{"num_hidden_layers": 19, "vocab_size": 3454, "norm": "layernorm", "bias": "all", "tie_word_embeddings": true, "init_std_qkv": 0.0332, "learning_rate": 0.00657, "beta2": 0.98, "schedule": "wsd", "decay_fraction": 0.385, "decay_shape": "linear", "max_seq_len": 512, "doc_mask": false, "train_tokens": 195200000, "max_steps": 5958}
Each number is 50 + 15 x the weight over its row's rms, rounded and kept within 0 to 99. Layers, rows and columns count from 0. The size before them is the row's rms in percent of the matrix's.

# layer 7 MLP down, 128x512, rms 0.352, rows 55-109, columns 384-511
096:60 64 53 54 58 59 72 43 33 34 61 48 57 63 38 45 52 62 35 51 48 48 14 60 55 36 49 66 55 49 49 48 26 50 35 54 55 44 53 28 66 36 41 35 49 56 47 67 80 44 49 34 44 69 42 64 66 61 46 49 44 74 58 46 40 53 46 09 27 27 67 45 58 44 40 67 22 39 66 48 46 40 52 52 70 18 36 46 60 61 41 51 52 72 65 46 65 39 58 38 45 59 56 18 52 77 81 51 55 61 28 68 49 93 48 48 39 64 58 47 44 54 43 51 53 39 32 67
100:44 40 48 60 45 40 78 33 42 34 37 41 67 46 70 73 03 29 40 64 27 65 33 56 73 60 63 87 60 32 55 74 40 46 38 84 55 46 45 51 26 25 68 45 51 52 43 51 74 34 36 36 46 65 56 29 43 49 54 46 61 64 46 47 23 64 62 34 25 34 39 49 49 46 31 29 67 39 62 51 66 59 85 66 57 63 38 53 44 74 36 52 62 55 66 38 49 46 59 47 63 39 44 74 51 66 58 67 37 74 46 50 11 64 60 66 67 42 36 54 76 38 46 69 46 58 49 50
096:40 47 36 66 42 44 23 40 23 05 38 58 39 52 63 17 56 56 73 61 43 45 78 56 50 51 48 40 55 43 45 34 44 48 58 52 32 61 64 35 66 64 56 52 50 75 46 71 53 49 51 88 40 68 54 42 56 39 72 75 42 60 54 68 51 48 37 70 54 36 57 61 39 25 39 45 60 51 67 63 56 25 60 50 51 39 47 51 57 60 20 51 37 62 76 65 65 29 41 58 32 52 64 99 50 47 76 70 30 52 52 61 61 54 36 34 38 32 35 64 33 46 59 36 46 55 70 46
098:33 31 53 63 49 30 24 42 51 46 27 48 44 51 63 52 36 48 63 44 51 47 56 56 44 37 60 31 43 59 47 61 58 44 56 30 46 41 55 38 36 45 30 74 79 44 51 53 54 55 70 27 28 64 48 56 38 62 30 71 31 50 36 36 65 56 44 41 50 84 46 60 57 49 56 61 30 48 44 43 26 69 61 56 48 40 37 75 39 40 34 44 24 45 53 80 55 35 49 82 45 48 52 26 71 59 23 36 63 32 43 49 45 29 52 44 69 33 33 62 14 57 55 40 20 35 58 24
104:67 39 49 56 73 83 57 40 47 46 27 38 53 66 58 38 34 60 77 45 59 40 46 49 59 58 72 29 50 46 24 43 31 30 70 48 48 36 23 52 38 35 71 70 68 64 48 67 50 50 47 40 39 52 32 52 34 62 21 49 22 40 78 34 31 59 58 64 54 57 80 75 50 57 45 99 32 27 43 43 64 42 47 52 70 47 17 42 52 28 70 23 47 36 44 55 59 50 46 46 50 42 17 65 36 16 29 55 51 57 39 63 40 63 37 53 41 48 58 32 43 65 74 24 52 38 30 90
102:59 58 27 60 67 68 45 70 50 54 44 74 66 55 69 37 71 41 35 44 58 73 43 15 50 39 42 41 37 45 38 70 48 41 64 66 51 47 44 44 39 30 30 59 58 52 45 46 31 31 55 16 58 33 42 29 46 51 57 35 37 62 84 56 50 54 62 46 49 48 64 80 53 56 52 64 57 59 60 36 82 48 48 41 62 49 19 39 43 49 69 50 64 47 56 67 53 66 81 52 28 36 64 34 41 35 59 58 40 45 50 46 63 69 36 56 70 54 39 57 69 48 57 46 48 58 49 67
106:08 54 53 74 53 36 41 50 37 62 27 52 77 62 66 60 70 24 09 45 87 59 44 38 38 46 50 60 37 41 54 61 50 39 64 40 83 42 74 70 40 54 54 30 59 33 47 75 72 31 70 43 51 47 58 52 24 63 62 25 53 50 33 33 55 61 55 65 51 33 31 63 38 60 57 45 53 42 58 78 34 81 45 51 59 46 66 63 55 61 57 45 81 27 62 33 74 58 66 65 42 55 18 12 58 45 65 67 50 56 69 35 27 62 60 45 59 47 74 27 85 55 49 76 69 53 32 30
097:25 54 50 54 31 39 65 25 55 48 39 47 22 38 57 45 64 24 78 52 31 57 59 52 71 28 51 46 57 49 43 22 57 52 32 62 38 40 51 36 53 38 59 47 35 64 57 63 46 38 54 41 30 63 64 75 28 43 40 55 42 80 81 44 42 55 41 12 39 50 58 68 44 44 39 31 62 50 46 50 47 50 61 55 84 47 64 65 66 36 64 61 81 54 54 57 48 68 52 51 43 55 42 48 39 16 67 71 46 60 42 53 62 45 52 55 50 28 51 41 58 49 67 66 25 68 67 36
103:76 40 25 44 35 46 19 75 55 28 34 41 48 68 31 73 27 23 29 56 81 63 72 55 60 58 43 63 09 51 66 51 00 59 67 58 42 48 45 59 74 32 26 56 33 47 46 42 49 63 35 27 48 77 46 59 39 60 55 37 46 71 68 52 33 40 46 16 48 78 60 40 58 72 35 63 31 26 56 45 41 46 25 51 49 65 40 45 45 60 58 45 41 55 58 48 33 60 68 40 77 65 58 56 51 36 29 57 52 37 41 39 53 41 49 37 51 62 62 61 35 52 75 74 34 61 29 64
099:45 51 45 23 46 41 58 48 46 47 53 42 29 59 58 93 54 49 56 57 46 25 67 73 75 63 27 30 48 46 62 62 63 62 46 70 27 56 68 50 66 39 46 28 51 27 54 41 74 33 54 34 38 52 69 48 45 50 63 55 64 47 45 56 48 47 30 33 58 51 69 46 46 43 48 20 42 59 52 48 52 65 36 39 75 49 44 66 63 52 46 63 48 29 68 48 47 39 74 28 59 37 54 47 60 39 32 83 27 71 40 47 42 60 54 74 43 65 21 49 52 58 51 19 44 68 53 44
096:67 33 59 47 52 35 25 54 58 18 74 55 68 58 38 65 56 53 42 56 24 43 56 39 36 63 58 62 64 39 37 36 35 24 37 36 19 75 53 55 34 26 36 66 72 53 33 79 58 65 48 53 42 78 54 45 30 55 45 48 53 67 48 81 13 64 40 31 43 54 67 20 74 36 48 54 54 52 47 37 52 19 71 47 51 66 48 44 46 57 51 55 59 57 67 57 79 48 65 50 76 50 39 34 28 68 41 52 31 58 51 49 58 38 61 65 58 39 18 69 51 43 56 65 59 58 37 65
106:15 31 78 51 56 23 36 39 46 43 55 44 26 40 43 47 41 53 53 49 48 57 68 39 75 58 53 41 32 53 50 61 41 56 86 43 51 44 13 55 72 67 60 50 45 35 54 78 63 48 63 58 42 56 46 26 62 45 47 40 34 70 24 70 28 55 54 46 65 38 53 83 90 39 66 65 34 68 47 77 65 68 54 46 42 39 18 18 18 28 52 50 46 46 47 44 70 58 60 47 47 40 33 26 51 49 43 76 28 54 39 66 48 56 52 68 65 42 21 38 56 18 61 21 47 35 38 05
105:88 51 58 58 46 66 52 29 61 19 52 47 40 18 53 46 64 52 34 24 53 51 46 26 56 65 65 34 54 37 47 51 55 64 23 44 41 54 43 29 69 46 56 56 67 44 49 61 50 66 61 57 46 29 53 45 52 36 36 37 39 50 67 30 50 63 55 34 58 80 53 41 63 38 52 58 55 45 56 36 35 62 55 50 36 73 47 42 67 54 35 41 42 65 49 54 96 60 26 55 48 76 52 60 55 46 64 72 43 67 21 51 44 45 56 65 41 37 59 59 58 62 67 43 46 47 52 31
100:44 33 43 72 58 62 37 24 38 59 72 78 54 42 61 71 70 54 57 57 55 43 52 79 40 85 61 61 52 23 63 26 42 65 43 65 32 59 61 45 73 33 32 39 24 40 57 67 57 45 38 36 49 56 43 42 61 46 54 46 45 55 73 49 68 42 67 49 79 46 46 70 41 72 58 60 35 31 42 54 46 40 25 59 41 11 70 37 35 44 67 69 69 54 36 50 69 76 55 52 48 43 33 41 45 48 46 34 69 45 18 46 34 56 38 41 74 55 21 23 68 58 25 33 51 41 50 43
105:72 89 55 61 61 42 55 73 29 50 55 63 39 46 46 50 70 68 71 46 46 53 50 44 64 49 53 69 49 58 60 78 29 29 38 60 55 46 57 57 23 59 47 59 19 64 58 53 55 37 69 60 55 74 41 45 53 56 44 67 71 81 71 70 72 57 61 17 57 45 40 13 35 38 43 48 34 51 45 51 48 61 59 24 61 53 63 46 45 50 23 31 54 83 54 46 37 24 66 51 83 72 42 27 55 45 89 31 60 51 53 48 50 56 58 66 70 52 75 28 64 66 40 20 58 62 51 70
107:42 38 41 27 34 40 44 56 54 30 53 33 12 42 36 31 60 48 30 42 38 64 52 53 72 22 41 49 66 48 44 74 41 65 83 60 31 56 61 45 49 46 51 48 44 71 46 45 79 80 29 58 44 42 42 40 38 26 76 69 34 43 33 76 62 31 56 71 43 42 49 78 29 56 47 64 50 32 51 50 72 55 62 58 44 49 54 63 34 45 71 39 45 80 57 86 56 58 88 53 65 47 38 56 58 35 81 52 73 85 26 49 55 44 61 61 47 22 22 32 20 28 59 21 40 53 59 58
102:56 50 40 03 57 42 14 39 52 39 30 53 58 63 14 33 70 54 88 37 20 37 34 45 69 52 64 49 34 55 68 59 37 40 58 74 66 48 27 43 44 66 74 17 40 24 57 38 45 51 50 57 61 86 50 83 30 28 66 73 38 48 67 68 34 38 72 70 29 79 58 54 49 50 52 71 51 48 39 62 39 42 51 43 39 50 43 41 22 55 22 49 68 40 38 24 47 37 32 64 44 46 47 29 33 66 32 66 70 53 53 65 65 70 57 37 51 48 37 19 35 38 39 67 35 36 41 23
100:45 64 52 12 45 78 60 74 44 61 47 48 80 66 60 58 70 61 51 61 34 64 17 08 00 44 39 45 54 27 46 58 65 47 56 80 49 27 66 52 53 47 74 28 50 42 07 31 50 73 45 22 61 54 46 41 54 58 66 49 21 48 56 52 39 56 59 58 56 52 51 46 69 53 54 27 30 59 73 61 77 48 36 29 55 22 39 61 64 56 54 23 46 52 58 56 42 57 56 53 47 44 27 44 37 33 69 75 74 50 72 45 16 47 44 42 61 28 89 40 58 24 61 66 54 46 36 40
103:62 72 41 66 44 52 82 53 41 62 33 67 64 56 57 80 34 51 61 48 37 43 51 60 99 40 56 28 72 44 46 60 48 51 41 33 51 19 41 76 79 45 44 49 66 66 66 53 66 47 55 48 26 36 63 61 73 55 77 50 73 25 51 45 54 53 57 38 40 67 53 48 32 49 38 24 46 51 51 65 61 50 57 49 50 48 73 48 44 72 42 57 27 70 46 84 53 39 52 76 55 33 57 00 39 35 51 27 52 51 40 58 43 57 23 56 40 13 63 44 44 43 31 15 29 27 48 55
100:45 43 71 54 77 39 35 45 55 64 38 51 39 42 62 38 49 57 36 46 70 36 37 50 33 41 57 36 47 32 40 69 52 57 58 71 50 50 51 66 36 37 49 37 74 22 66 54 41 56 51 31 36 58 80 37 52 33 34 68 56 52 28 36 38 97 30 38 54 36 45 46 51 48 44 61 67 04 39 40 59 58 53 38 38 31 79 78 71 61 52 60 65 47 49 26 37 89 31 58 45 39 49 49 32 38 65 18 64 41 43 63 36 80 55 41 53 34 56 27 56 30 67 20 61 42 58 40
097:59 67 53 37 78 32 43 73 28 52 50 65 61 64 21 51 42 70 21 63 52 49 68 36 48 53 34 36 80 46 54 59 28 27 56 46 62 86 67 24 66 52 36 57 50 32 39 70 63 41 66 46 59 71 45 64 46 62 89 72 51 18 59 90 52 42 28 46 50 57 49 38 72 49 46 58 53 40 51 67 58 34 40 51 31 59 20 75 54 54 40 78 46 41 57 49 45 54 29 70 48 60 87 65 52 67 27 57 75 49 27 62 18 33 45 70 57 45 40 62 39 19 44 42 59 53 59 59
105:44 66 57 18 44 57 24 62 26 63 41 38 39 32 37 63 66 43 63 59 42 45 61 44 62 34 52 31 51 58 54 50 73 73 52 46 51 43 51 70 46 64 60 36 29 71 54 51 39 55 61 67 67 38 70 53 57 38 73 52 60 33 44 56 58 55 68 47 36 92 53 70 56 50 47 37 24 42 59 43 57 29 44 51 50 42 50 31 26 47 40 43 59 59 73 44 48 52 95 60 75 48 85 73 64 54 69 55 39 65 49 36 47 57 49 40 46 58 51 31 57 65 44 48 52 42 65 44
102:77 57 68 53 26 71 43 43 45 36 69 26 54 26 26 58 30 85 41 61 28 77 74 64 62 56 35 64 52 36 80 23 34 56 46 68 51 26 32 75 51 60 43 44 33 53 55 66 50 51 39 61 42 54 32 60 64 33 28 54 41 49 68 49 19 47 46 80 38 44 33 64 57 55 30 50 69 54 41 34 42 51 61 53 51 31 38 36 59 57 55 57 77 48 51 30 42 42 36 53 58 48 50 71 26 74 40 57 60 61 53 57 30 69 44 78 37 49 37 72 49 52 55 30 44 35 76 67
094:53 46 43 59 59 32 60 43 53 40 33 78 64 38 73 61 72 49 35 56 36 48 48 71 43 67 50 46 22 45 52 72 53 32 63 54 49 48 68 80 50 45 36 51 83 59 41 55 63 36 26 46 52 51 59 56 52 50 37 76 89 65 45 60 53 58 77 63 57 34 78 60 38 48 47 24 70 46 67 66 56 44 52 52 71 52 41 75 55 64 38 59 39 62 27 29 49 23 48 82 43 75 47 28 65 51 58 56 48 35 40 46 60 47 17 79 45 32 46 41 57 68 55 66 56 71 52 24
100:23 19 52 37 47 64 51 80 40 49 50 49 55 51 55 70 33 50 22 45 56 54 45 44 40 49 33 61 52 36 24 40 49 48 35 47 73 42 55 48 24 56 57 39 73 57 40 59 47 43 44 62 64 52 57 32 52 50 49 44 45 61 39 64 60 34 21 33 37 22 85 56 46 17 68 47 43 49 56 27 67 47 38 69 42 71 60 48 65 57 54 13 30 46 39 78 66 58 47 68 54 40 50 60 42 54 37 43 52 59 81 48 48 45 52 47 50 45 62 56 53 82 28 67 39 42 28 57
102:51 56 42 30 67 70 67 30 44 49 35 59 60 53 47 59 22 41 76 32 44 47 50 59 52 39 46 27 40 58 29 80 46 61 38 38 44 00 41 59 23 37 44 37 69 48 61 76 42 31 60 48 30 36 45 56 80 42 45 31 46 31 47 43 58 42 62 39 63 66 63 59 48 42 29 58 50 52 41 57 36 34 45 61 53 80 38 58 37 72 60 36 55 18 24 22 30 35 44 60 52 38 49 48 23 47 64 42 64 65 80 50 48 39 63 31 79 35 74 53 48 58 51 46 70 55 63 40
103:39 56 43 35 26 59 43 56 55 14 18 33 64 23 47 40 68 45 46 52 38 66 72 58 37 45 40 65 48 51 56 19 41 53 64 31 27 71 32 51 65 61 41 47 37 24 35 45 60 63 55 55 28 38 46 52 66 59 34 52 58 54 26 23 40 25 39 58 58 65 57 89 72 47 20 69 20 70 44 48 72 48 72 35 53 57 46 39 69 63 66 51 28 75 48 61 25 58 65 65 48 18 58 99 65 52 68 38 61 47 70 43 33 48 48 33 24 38 75 54 30 73 10 39 44 18 36 64
099:55 69 25 56 43 51 08 52 28 55 70 60 37 68 41 46 60 49 60 52 75 48 36 46 48 47 50 70 32 41 58 45 32 69 39 42 72 24 66 66 58 24 60 59 32 55 52 68 56 26 54 52 49 48 46 40 54 36 43 49 46 20 43 46 55 42 54 75 66 60 74 44 68 54 55 40 41 65 48 45 68 40 83 58 67 55 86 51 36 26 50 32 42 75 56 27 50 22 49 68 66 43 41 37 40 38 52 38 40 68 49 52 26 54 81 49 57 69 13 71 32 86 43 45 79 34 58 39
103:36 39 37 45 37 53 54 61 51 67 43 49 20 46 33 88 65 54 57 22 47 35 54 23 48 49 31 67 45 35 63 55 30 29 60 44 60 44 50 43 46 51 66 58 49 46 53 46 33 57 57 63 28 69 31 51 56 24 47 49 31 66 61 63 42 45 23 36 32 68 77 19 37 63 57 53 61 66 44 45 41 59 55 45 25 67 62 48 64 65 50 54 42 44 45 63 42 38 41 42 48 13 45 14 45 32 63 50 48 61 38 36 58 43 40 46 19 31 53 29 60 52 57 45 43 36 33 22
101:46 55 39 44 43 61 04 45 52 61 44 38 37 60 25 14 39 51 45 39 56 52 36 28 66 44 47 24 61 37 24 35 33 46 50 62 35 00 56 66 58 46 60 52 61 57 48 61 43 48 28 69 68 65 49 31 51 46 31 56 66 42 72 51 62 26 44 65 34 39 53 45 54 58 83 35 43 44 48 49 60 41 42 33 64 48 26 47 47 49 46 53 60 84 62 55 37 49 60 39 56 59 42 55 62 39 49 51 70 72 28 54 56 60 58 62 45 38 57 53 53 81 22 57 84 66 48 35
097:49 54 48 62 64 59 61 42 44 58 38 39 71 75 64 42 75 68 31 42 38 58 54 74 36 34 59 63 64 43 40 44 57 71 45 51 72 52 70 61 56 61 44 75 58 71 31 88 44 42 46 41 36 40 23 60 31 62 54 39 56 45 41 45 56 60 51 66 46 44 29 60 37 55 58 39 49 61 63 37 36 41 55 36 87 22 75 40 42 29 52 40 65 44 71 35 38 29 70 47 36 40 72 55 49 34 64 00 73 55 90 15 48 70 35 33 58 23 29 48 39 33 72 44 61 34 65 53
104:52 36 30 52 62 46 53 58 56 51 64 76 25 43 53 51 40 58 45 28 30 27 45 34 55 58 25 81 43 42 47 42 34 26 61 44 50 58 35 73 67 37 70 43 44 60 62 65 41 41 40 35 37 56 42 60 44 73 75 56 50 65 55 38 32 34 61 68 51 53 43 71 41 67 42 45 45 62 24 36 58 51 26 53 56 47 46 51 67 16 50 26 38 63 37 53 70 59 60 34 61 16 50 68 50 27 62 78 47 58 46 79 50 81 45 86 36 62 35 65 40 29 26 59 13 34 34 46
101:56 47 47 41 64 50 75 70 56 52 22 37 42 40 49 60 32 90 31 40 61 57 27 67 74 39 59 35 59 26 43 24 46 67 56 55 59 56 55 49 30 50 35 37 28 49 41 59 65 39 60 68 60 58 36 39 63 97 40 38 40 60 27 56 52 49 68 35 48 55 85 53 66 62 66 33 48 45 69 21 66 43 53 35 64 39 54 36 42 41 40 73 67 30 48 28 63 26 60 28 60 58 35 28 47 73 99 54 55 42 59 32 60 26 71 62 38 69 48 65 37 36 62 49 41 69 35 63
100:57 50 40 73 29 67 21 49 71 55 45 52 63 47 47 26 78 68 39 72 34 75 54 37 36 68 57 82 38 43 38 66 50 75 64 49 23 68 38 58 54 25 43 26 47 34 43 78 43 62 37 41 50 67 49 35 70 42 63 70 50 68 60 45 34 59 29 61 50 50 43 37 40 56 49 66 48 44 74 54 24 54 23 57 62 50 45 81 50 76 66 49 47 57 34 45 66 43 60 40 69 51 43 09 37 34 49 52 61 35 49 25 58 38 60 43 63 35 59 69 75 04 48 43 43 56 41 39
096:71 69 50 67 35 68 28 39 41 50 48 76 82 39 75 36 85 58 58 69 35 62 62 31 22 59 80 49 59 48 52 50 27 50 53 56 43 62 54 64 46 44 34 59 40 47 43 44 61 76 73 59 53 65 39 45 64 43 52 51 38 42 78 54 50 54 50 69 43 53 67 64 87 55 44 39 42 69 50 56 54 50 53 56 46 84 55 68 74 37 30 24 61 72 38 82 66 59 47 43 53 76 55 31 75 38 35 41 66 37 56 31 79 71 33 49 53 64 39 57 59 44 76 52 77 60 62 54
093:28 56 54 77 48 48 68 35 48 53 49 52 58 52 79 62 56 41 38 66 49 55 53 52 43 44 43 76 41 49 38 39 41 36 77 82 56 70 46 58 42 36 56 21 99 30 66 69 57 43 45 61 31 34 61 46 72 67 42 41 48 58 57 33 69 20 22 86 57 52 67 63 60 62 66 32 37 21 70 67 55 29 42 45 33 30 65 69 26 60 57 58 61 45 27 58 40 59 68 43 60 76 82 31 77 45 43 28 49 62 41 50 66 57 48 56 43 35 71 57 43 67 44 50 49 46 65 71
097:62 49 29 61 38 17 72 48 44 36 55 47 27 56 26 43 68 33 61 40 43 40 49 15 71 25 26 66 61 53 31 20 49 40 58 39 69 59 43 75 58 49 32 84 63 41 34 61 49 48 60 33 47 88 50 49 60 07 59 62 47 31 51 50 52 53 45 43 55 50 56 29 28 55 44 68 75 42 25 68 57 27 52 51 49 61 68 60 69 39 49 22 38 55 32 54 46 58 51 51 57 76 69 65 69 51 56 62 68 01 76 60 61 36 48 25 76 69 63 56 50 65 67 42 55 64 29 83
100:48 57 03 33 53 45 48 53 23 50 43 58 76 26 38 64 51 69 44 50 47 49 18 82 79 33 53 56 43 37 34 31 58 59 40 56 34 40 52 89 56 41 48 56 35 39 47 72 59 50 61 23 40 43 42 53 52 52 32 36 39 50 54 37 67 43 69 23 70 51 35 43 53 57 66 49 50 66 50 46 66 60 40 59 50 39 36 33 22 41 73 64 38 32 32 41 49 32 60 45 37 17 53 42 50 74 70 67 35 40 59 50 13 54 63 49 55 57 24 55 42 31 65 39 39 58 41 49
095:52 29 59 29 49 53 52 64 54 46 48 33 58 58 48 50 29 26 52 51 49 25 50 73 41 66 49 39 51 27 43 51 62 49 27 18 52 53 56 43 52 73 51 58 41 39 33 36 41 37 18 45 47 66 53 63 24 36 25 34 54 44 66 52 78 48 39 48 48 19 45 35 66 53 37 57 75 65 38 64 53 60 66 41 24 25 61 38 55 47 49 21 55 49 29 73 58 34 57 37 63 43 51 53 54 30 38 36 28 14 75 64 23 57 45 52 68 70 48 57 39 39 32 44 56 16 32 76
105:49 39 54 51 55 32 60 29 41 49 47 54 18 54 44 66 50 96 72 30 43 33 33 50 23 62 44 40 26 42 32 52 72 74 73 51 52 41 50 55 68 59 25 37 38 58 53 80 64 45 49 62 44 57 79 48 58 37 46 58 59 40 37 40 19 37 64 72 51 41 56 58 20 64 56 20 37 38 27 48 35 69 44 79 31 26 49 53 69 42 47 40 34 43 54 38 70 65 43 62 61 53 53 59 41 53 46 82 48 40 63 33 56 49 68 55 42 34 66 33 56 55 52 76 50 56 63 61
098:77 80 14 31 38 49 57 34 31 46 69 44 70 46 71 08 47 52 51 61 58 57 45 59 53 74 37 34 50 56 29 32 38 59 51 33 62 53 21 55 55 45 72 34 71 16 63 41 28 62 54 38 21 28 55 53 89 34 59 46 51 55 63 30 23 42 42 51 79 28 50 45 62 54 39 15 28 70 56 41 37 57 36 51 39 22 53 47 55 54 40 33 57 64 70 35 52 50 34 31 56 74 32 58 39 82 56 66 30 27 67 41 62 62 57 21 47 52 39 64 63 45 64 55 40 59 36 32
095:79 29 39 65 78 52 58 56 43 47 61 62 28 21 45 43 41 53 49 49 60 64 51 21 43 34 17 33 47 44 41 35 50 56 52 47 65 41 52 73 45 44 35 48 31 57 21 40 90 62 67 70 29 58 39 56 32 50 37 51 51 53 31 44 31 43 40 41 22 55 54 42 49 61 66 80 42 56 35 68 43 33 28 37 69 68 45 40 47 33 49 49 46 23 58 40 54 68 33 43 39 34 47 23 31 45 57 58 76 46 34 72 83 45 43 62 43 36 57 61 36 41 36 38 38 45 39 48
104:50 64 51 61 64 68 07 55 45 56 34 22 27 59 52 62 47 59 52 56 46 41 76 56 62 41 84 61 52 53 58 32 30 20 39 42 18 54 77 74 52 55 49 92 55 47 47 54 60 48 55 84 19 20 40 64 30 23 35 36 56 47 69 59 46 37 57 54 48 42 34 62 36 62 52 36 78 85 64 41 52 55 14 53 55 92 68 69 35 48 22 46 57 65 42 52 48 63 61 23 51 55 46 53 37 58 51 46 59 45 62 38 46 37 40 64 61 59 62 61 41 40 62 45 39 53 54 46
102:64 52 70 63 48 39 31 41 34 73 27 32 73 32 55 20 55 69 26 41 59 49 44 42 44 73 55 40 48 38 50 49 57 45 56 45 20 60 54 37 45 14 59 40 44 49 53 48 24 18 40 34 38 40 32 32 21 40 28 59 23 45 52 48 72 54 61 44 59 58 60 47 34 44 37 59 46 54 62 30 50 48 54 40 42 68 81 45 81 81 39 50 55 60 38 32 48 76 28 43 57 48 36 52 54 24 55 56 54 71 94 33 42 31 44 34 27 49 57 61 51 35 61 38 62 13 55 64
103:65 45 46 33 52 46 34 48 52 58 37 63 71 76 57 55 46 40 70 70 67 61 45 51 40 56 73 54 55 63 51 47 45 47 93 42 29 42 53 24 56 72 58 94 47 34 33 45 36 66 43 48 39 44 54 54 23 52 22 40 51 24 62 50 35 58 27 67 57 53 45 59 48 45 61 55 41 56 77 45 98 28 69 45 53 35 61 81 37 53 46 46 43 74 56 71 51 59 40 15 48 71 74 45 13 42 50 55 71 57 73 53 60 67 83 61 45 42 37 64 67 93 70 46 50 40 50 42
100:47 55 71 60 53 56 54 62 54 98 53 87 55 47 19 36 41 21 02 57 35 43 54 60 36 38 32 37 55 43 66 45 64 48 45 29 49 61 47 48 18 48 29 77 51 44 33 63 37 54 65 52 54 49 48 59 75 51 44 58 50 53 31 39 36 30 61 63 75 48 54 55 64 57 60 48 71 74 53 48 76 51 66 52 46 92 76 76 43 67 67 63 36 49 62 63 22 92 32 39 34 52 53 33 81 34 42 41 73 34 38 28 49 58 47 73 50 44 55 68 84 65 63 35 46 67 46 58
104:75 42 68 67 80 43 50 53 51 44 64 75 70 55 65 49 49 38 31 61 59 67 46 34 49 41 72 61 45 55 62 40 17 26 78 39 05 45 52 13 50 64 38 64 41 73 39 70 23 64 48 66 40 30 59 56 49 44 42 54 30 17 58 66 31 39 56 69 60 56 65 45 43 66 31 55 24 67 61 60 30 43 30 69 22 62 60 45 53 40 45 46 63 45 42 65 42 72 45 55 58 76 63 43 70 55 56 55 55 74 33 23 56 61 55 26 60 60 58 58 74 37 61 54 51 62 65 21
098:80 52 50 44 47 57 25 59 50 54 26 41 43 56 53 54 53 37 65 27 69 33 32 52 41 37 65 42 63 47 46 19 36 62 56 21 23 39 47 49 67 49 25 49 65 45 55 63 46 44 35 39 40 35 91 39 73 57 69 72 48 45 31 42 27 51 55 17 67 30 41 50 43 84 60 53 61 64 39 86 51 40 65 54 68 50 62 39 39 47 55 45 59 73 36 54 71 46 43 49 56 58 13 16 72 61 30 31 49 49 72 46 29 33 47 34 30 58 62 72 60 54 42 47 49 68 36 70
098:00 53 57 33 57 46 69 53 42 50 47 62 66 21 57 44 48 58 52 62 71 27 57 58 78 47 70 48 68 31 55 23 50 44 40 47 35 48 41 45 54 52 72 61 51 60 46 40 46 09 61 48 57 95 46 61 27 45 57 78 34 61 26 56 30 46 73 27 35 59 45 36 75 59 39 42 66 42 38 43 44 50 79 52 54 42 49 35 28 48 24 22 79 59 58 35 57 53 25 58 36 55 55 60 17 54 40 51 60 66 55 65 16 28 79 77 48 41 46 30 35 63 54 74 85 44 14 36
107:45 55 22 51 48 23 54 35 62 83 71 16 51 58 30 41 18 22 61 42 64 43 48 45 54 33 61 39 17 44 53 57 22 45 48 28 65 38 38 97 54 59 39 48 39 49 49 45 45 55 23 46 30 43 37 84 60 46 62 62 42 59 60 31 34 40 15 67 36 48 36 43 33 26 52 30 19 35 44 29 52 63 59 40 48 16 54 57 53 49 74 46 49 70 32 70 38 56 38 38 52 30 79 47 59 48 59 42 49 40 38 34 70 44 22 75 48 58 53 49 58 45 13 51 61 59 27 56
107:57 70 36 59 54 30 72 69 73 45 62 69 29 43 53 63 53 35 43 51 51 46 66 41 65 74 60 77 43 60 62 29 37 82 55 46 71 30 82 36 50 67 68 46 51 56 65 40 54 48 47 54 35 58 63 57 45 43 52 55 36 54 20 27 51 58 29 63 73 33 24 44 08 48 51 52 52 50 40 51 43 48 48 56 57 44 35 36 42 45 65 58 57 87 45 57 53 74 30 58 49 23 42 56 67 85 54 58 39 67 52 59 11 43 24 48 47 49 31 47 68 41 32 61 62 25 48 66
099:68 53 44 24 44 43 78 41 47 36 25 67 33 29 66 38 59 39 71 43 40 52 61 58 33 42 55 53 40 41 70 43 73 75 45 67 43 22 24 71 76 64 45 46 62 77 48 36 70 72 58 26 36 34 45 51 62 46 47 50 51 52 45 66 33 42 33 50 44 30 72 46 37 40 61 67 60 68 41 62 48 55 40 60 85 36 80 32 76 58 49 56 52 56 58 61 53 59 61 63 27 41 54 45 17 54 56 76 28 59 60 60 49 47 59 35 39 59 45 56 50 32 70 27 58 34 45 82
100:55 65 36 54 65 54 38 45 67 39 36 78 65 42 35 57 40 45 27 55 15 29 13 54 31 62 40 72 74 34 18 37 57 74 22 45 32 34 71 49 60 35 71 58 42 53 52 00 54 31 63 41 45 10 72 53 34 49 34 34 53 62 78 38 37 61 56 77 53 52 74 48 67 49 49 50 55 29 56 44 76 50 31 25 38 63 58 42 61 17 73 51 45 65 40 30 38 40 61 50 59 48 57 52 42 42 41 61 45 35 22 36 53 68 60 40 43 52 40 69 69 35 18 40 48 43 47 41
107:27 84 64 48 52 41 56 63 45 49 15 70 20 36 43 68 50 57 34 47 66 64 17 36 46 39 33 71 47 66 54 38 54 53 52 70 54 45 62 40 39 59 40 36 54 41 85 74 49 46 50 51 36 62 67 44 79 34 60 34 57 36 37 69 44 32 57 46 35 40 35 43 41 61 54 45 49 38 48 63 59 49 57 67 61 56 35 56 33 37 63 51 71 62 45 61 50 58 54 43 39 34 09 70 19 54 56 61 35 47 49 56 26 42 39 52 34 63 55 31 58 56 61 40 20 40 56 45
104:39 52 61 58 66 40 71 25 57 67 58 47 75 40 60 37 28 39 43 41 71 49 52 43 52 66 30 47 50 61 73 61 80 44 49 34 58 58 35 56 49 51 35 31 58 16 51 52 47 37 56 12 48 63 26 42 70 37 39 44 45 52 57 44 29 49 62 61 44 31 70 28 52 66 31 53 44 39 72 47 33 80 00 54 51 41 62 32 30 32 58 35 54 36 45 53 61 40 52 59 52 67 45 44 40 47 51 63 60 71 66 35 47 28 29 72 19 38 56 47 53 58 72 79 59 45 51 86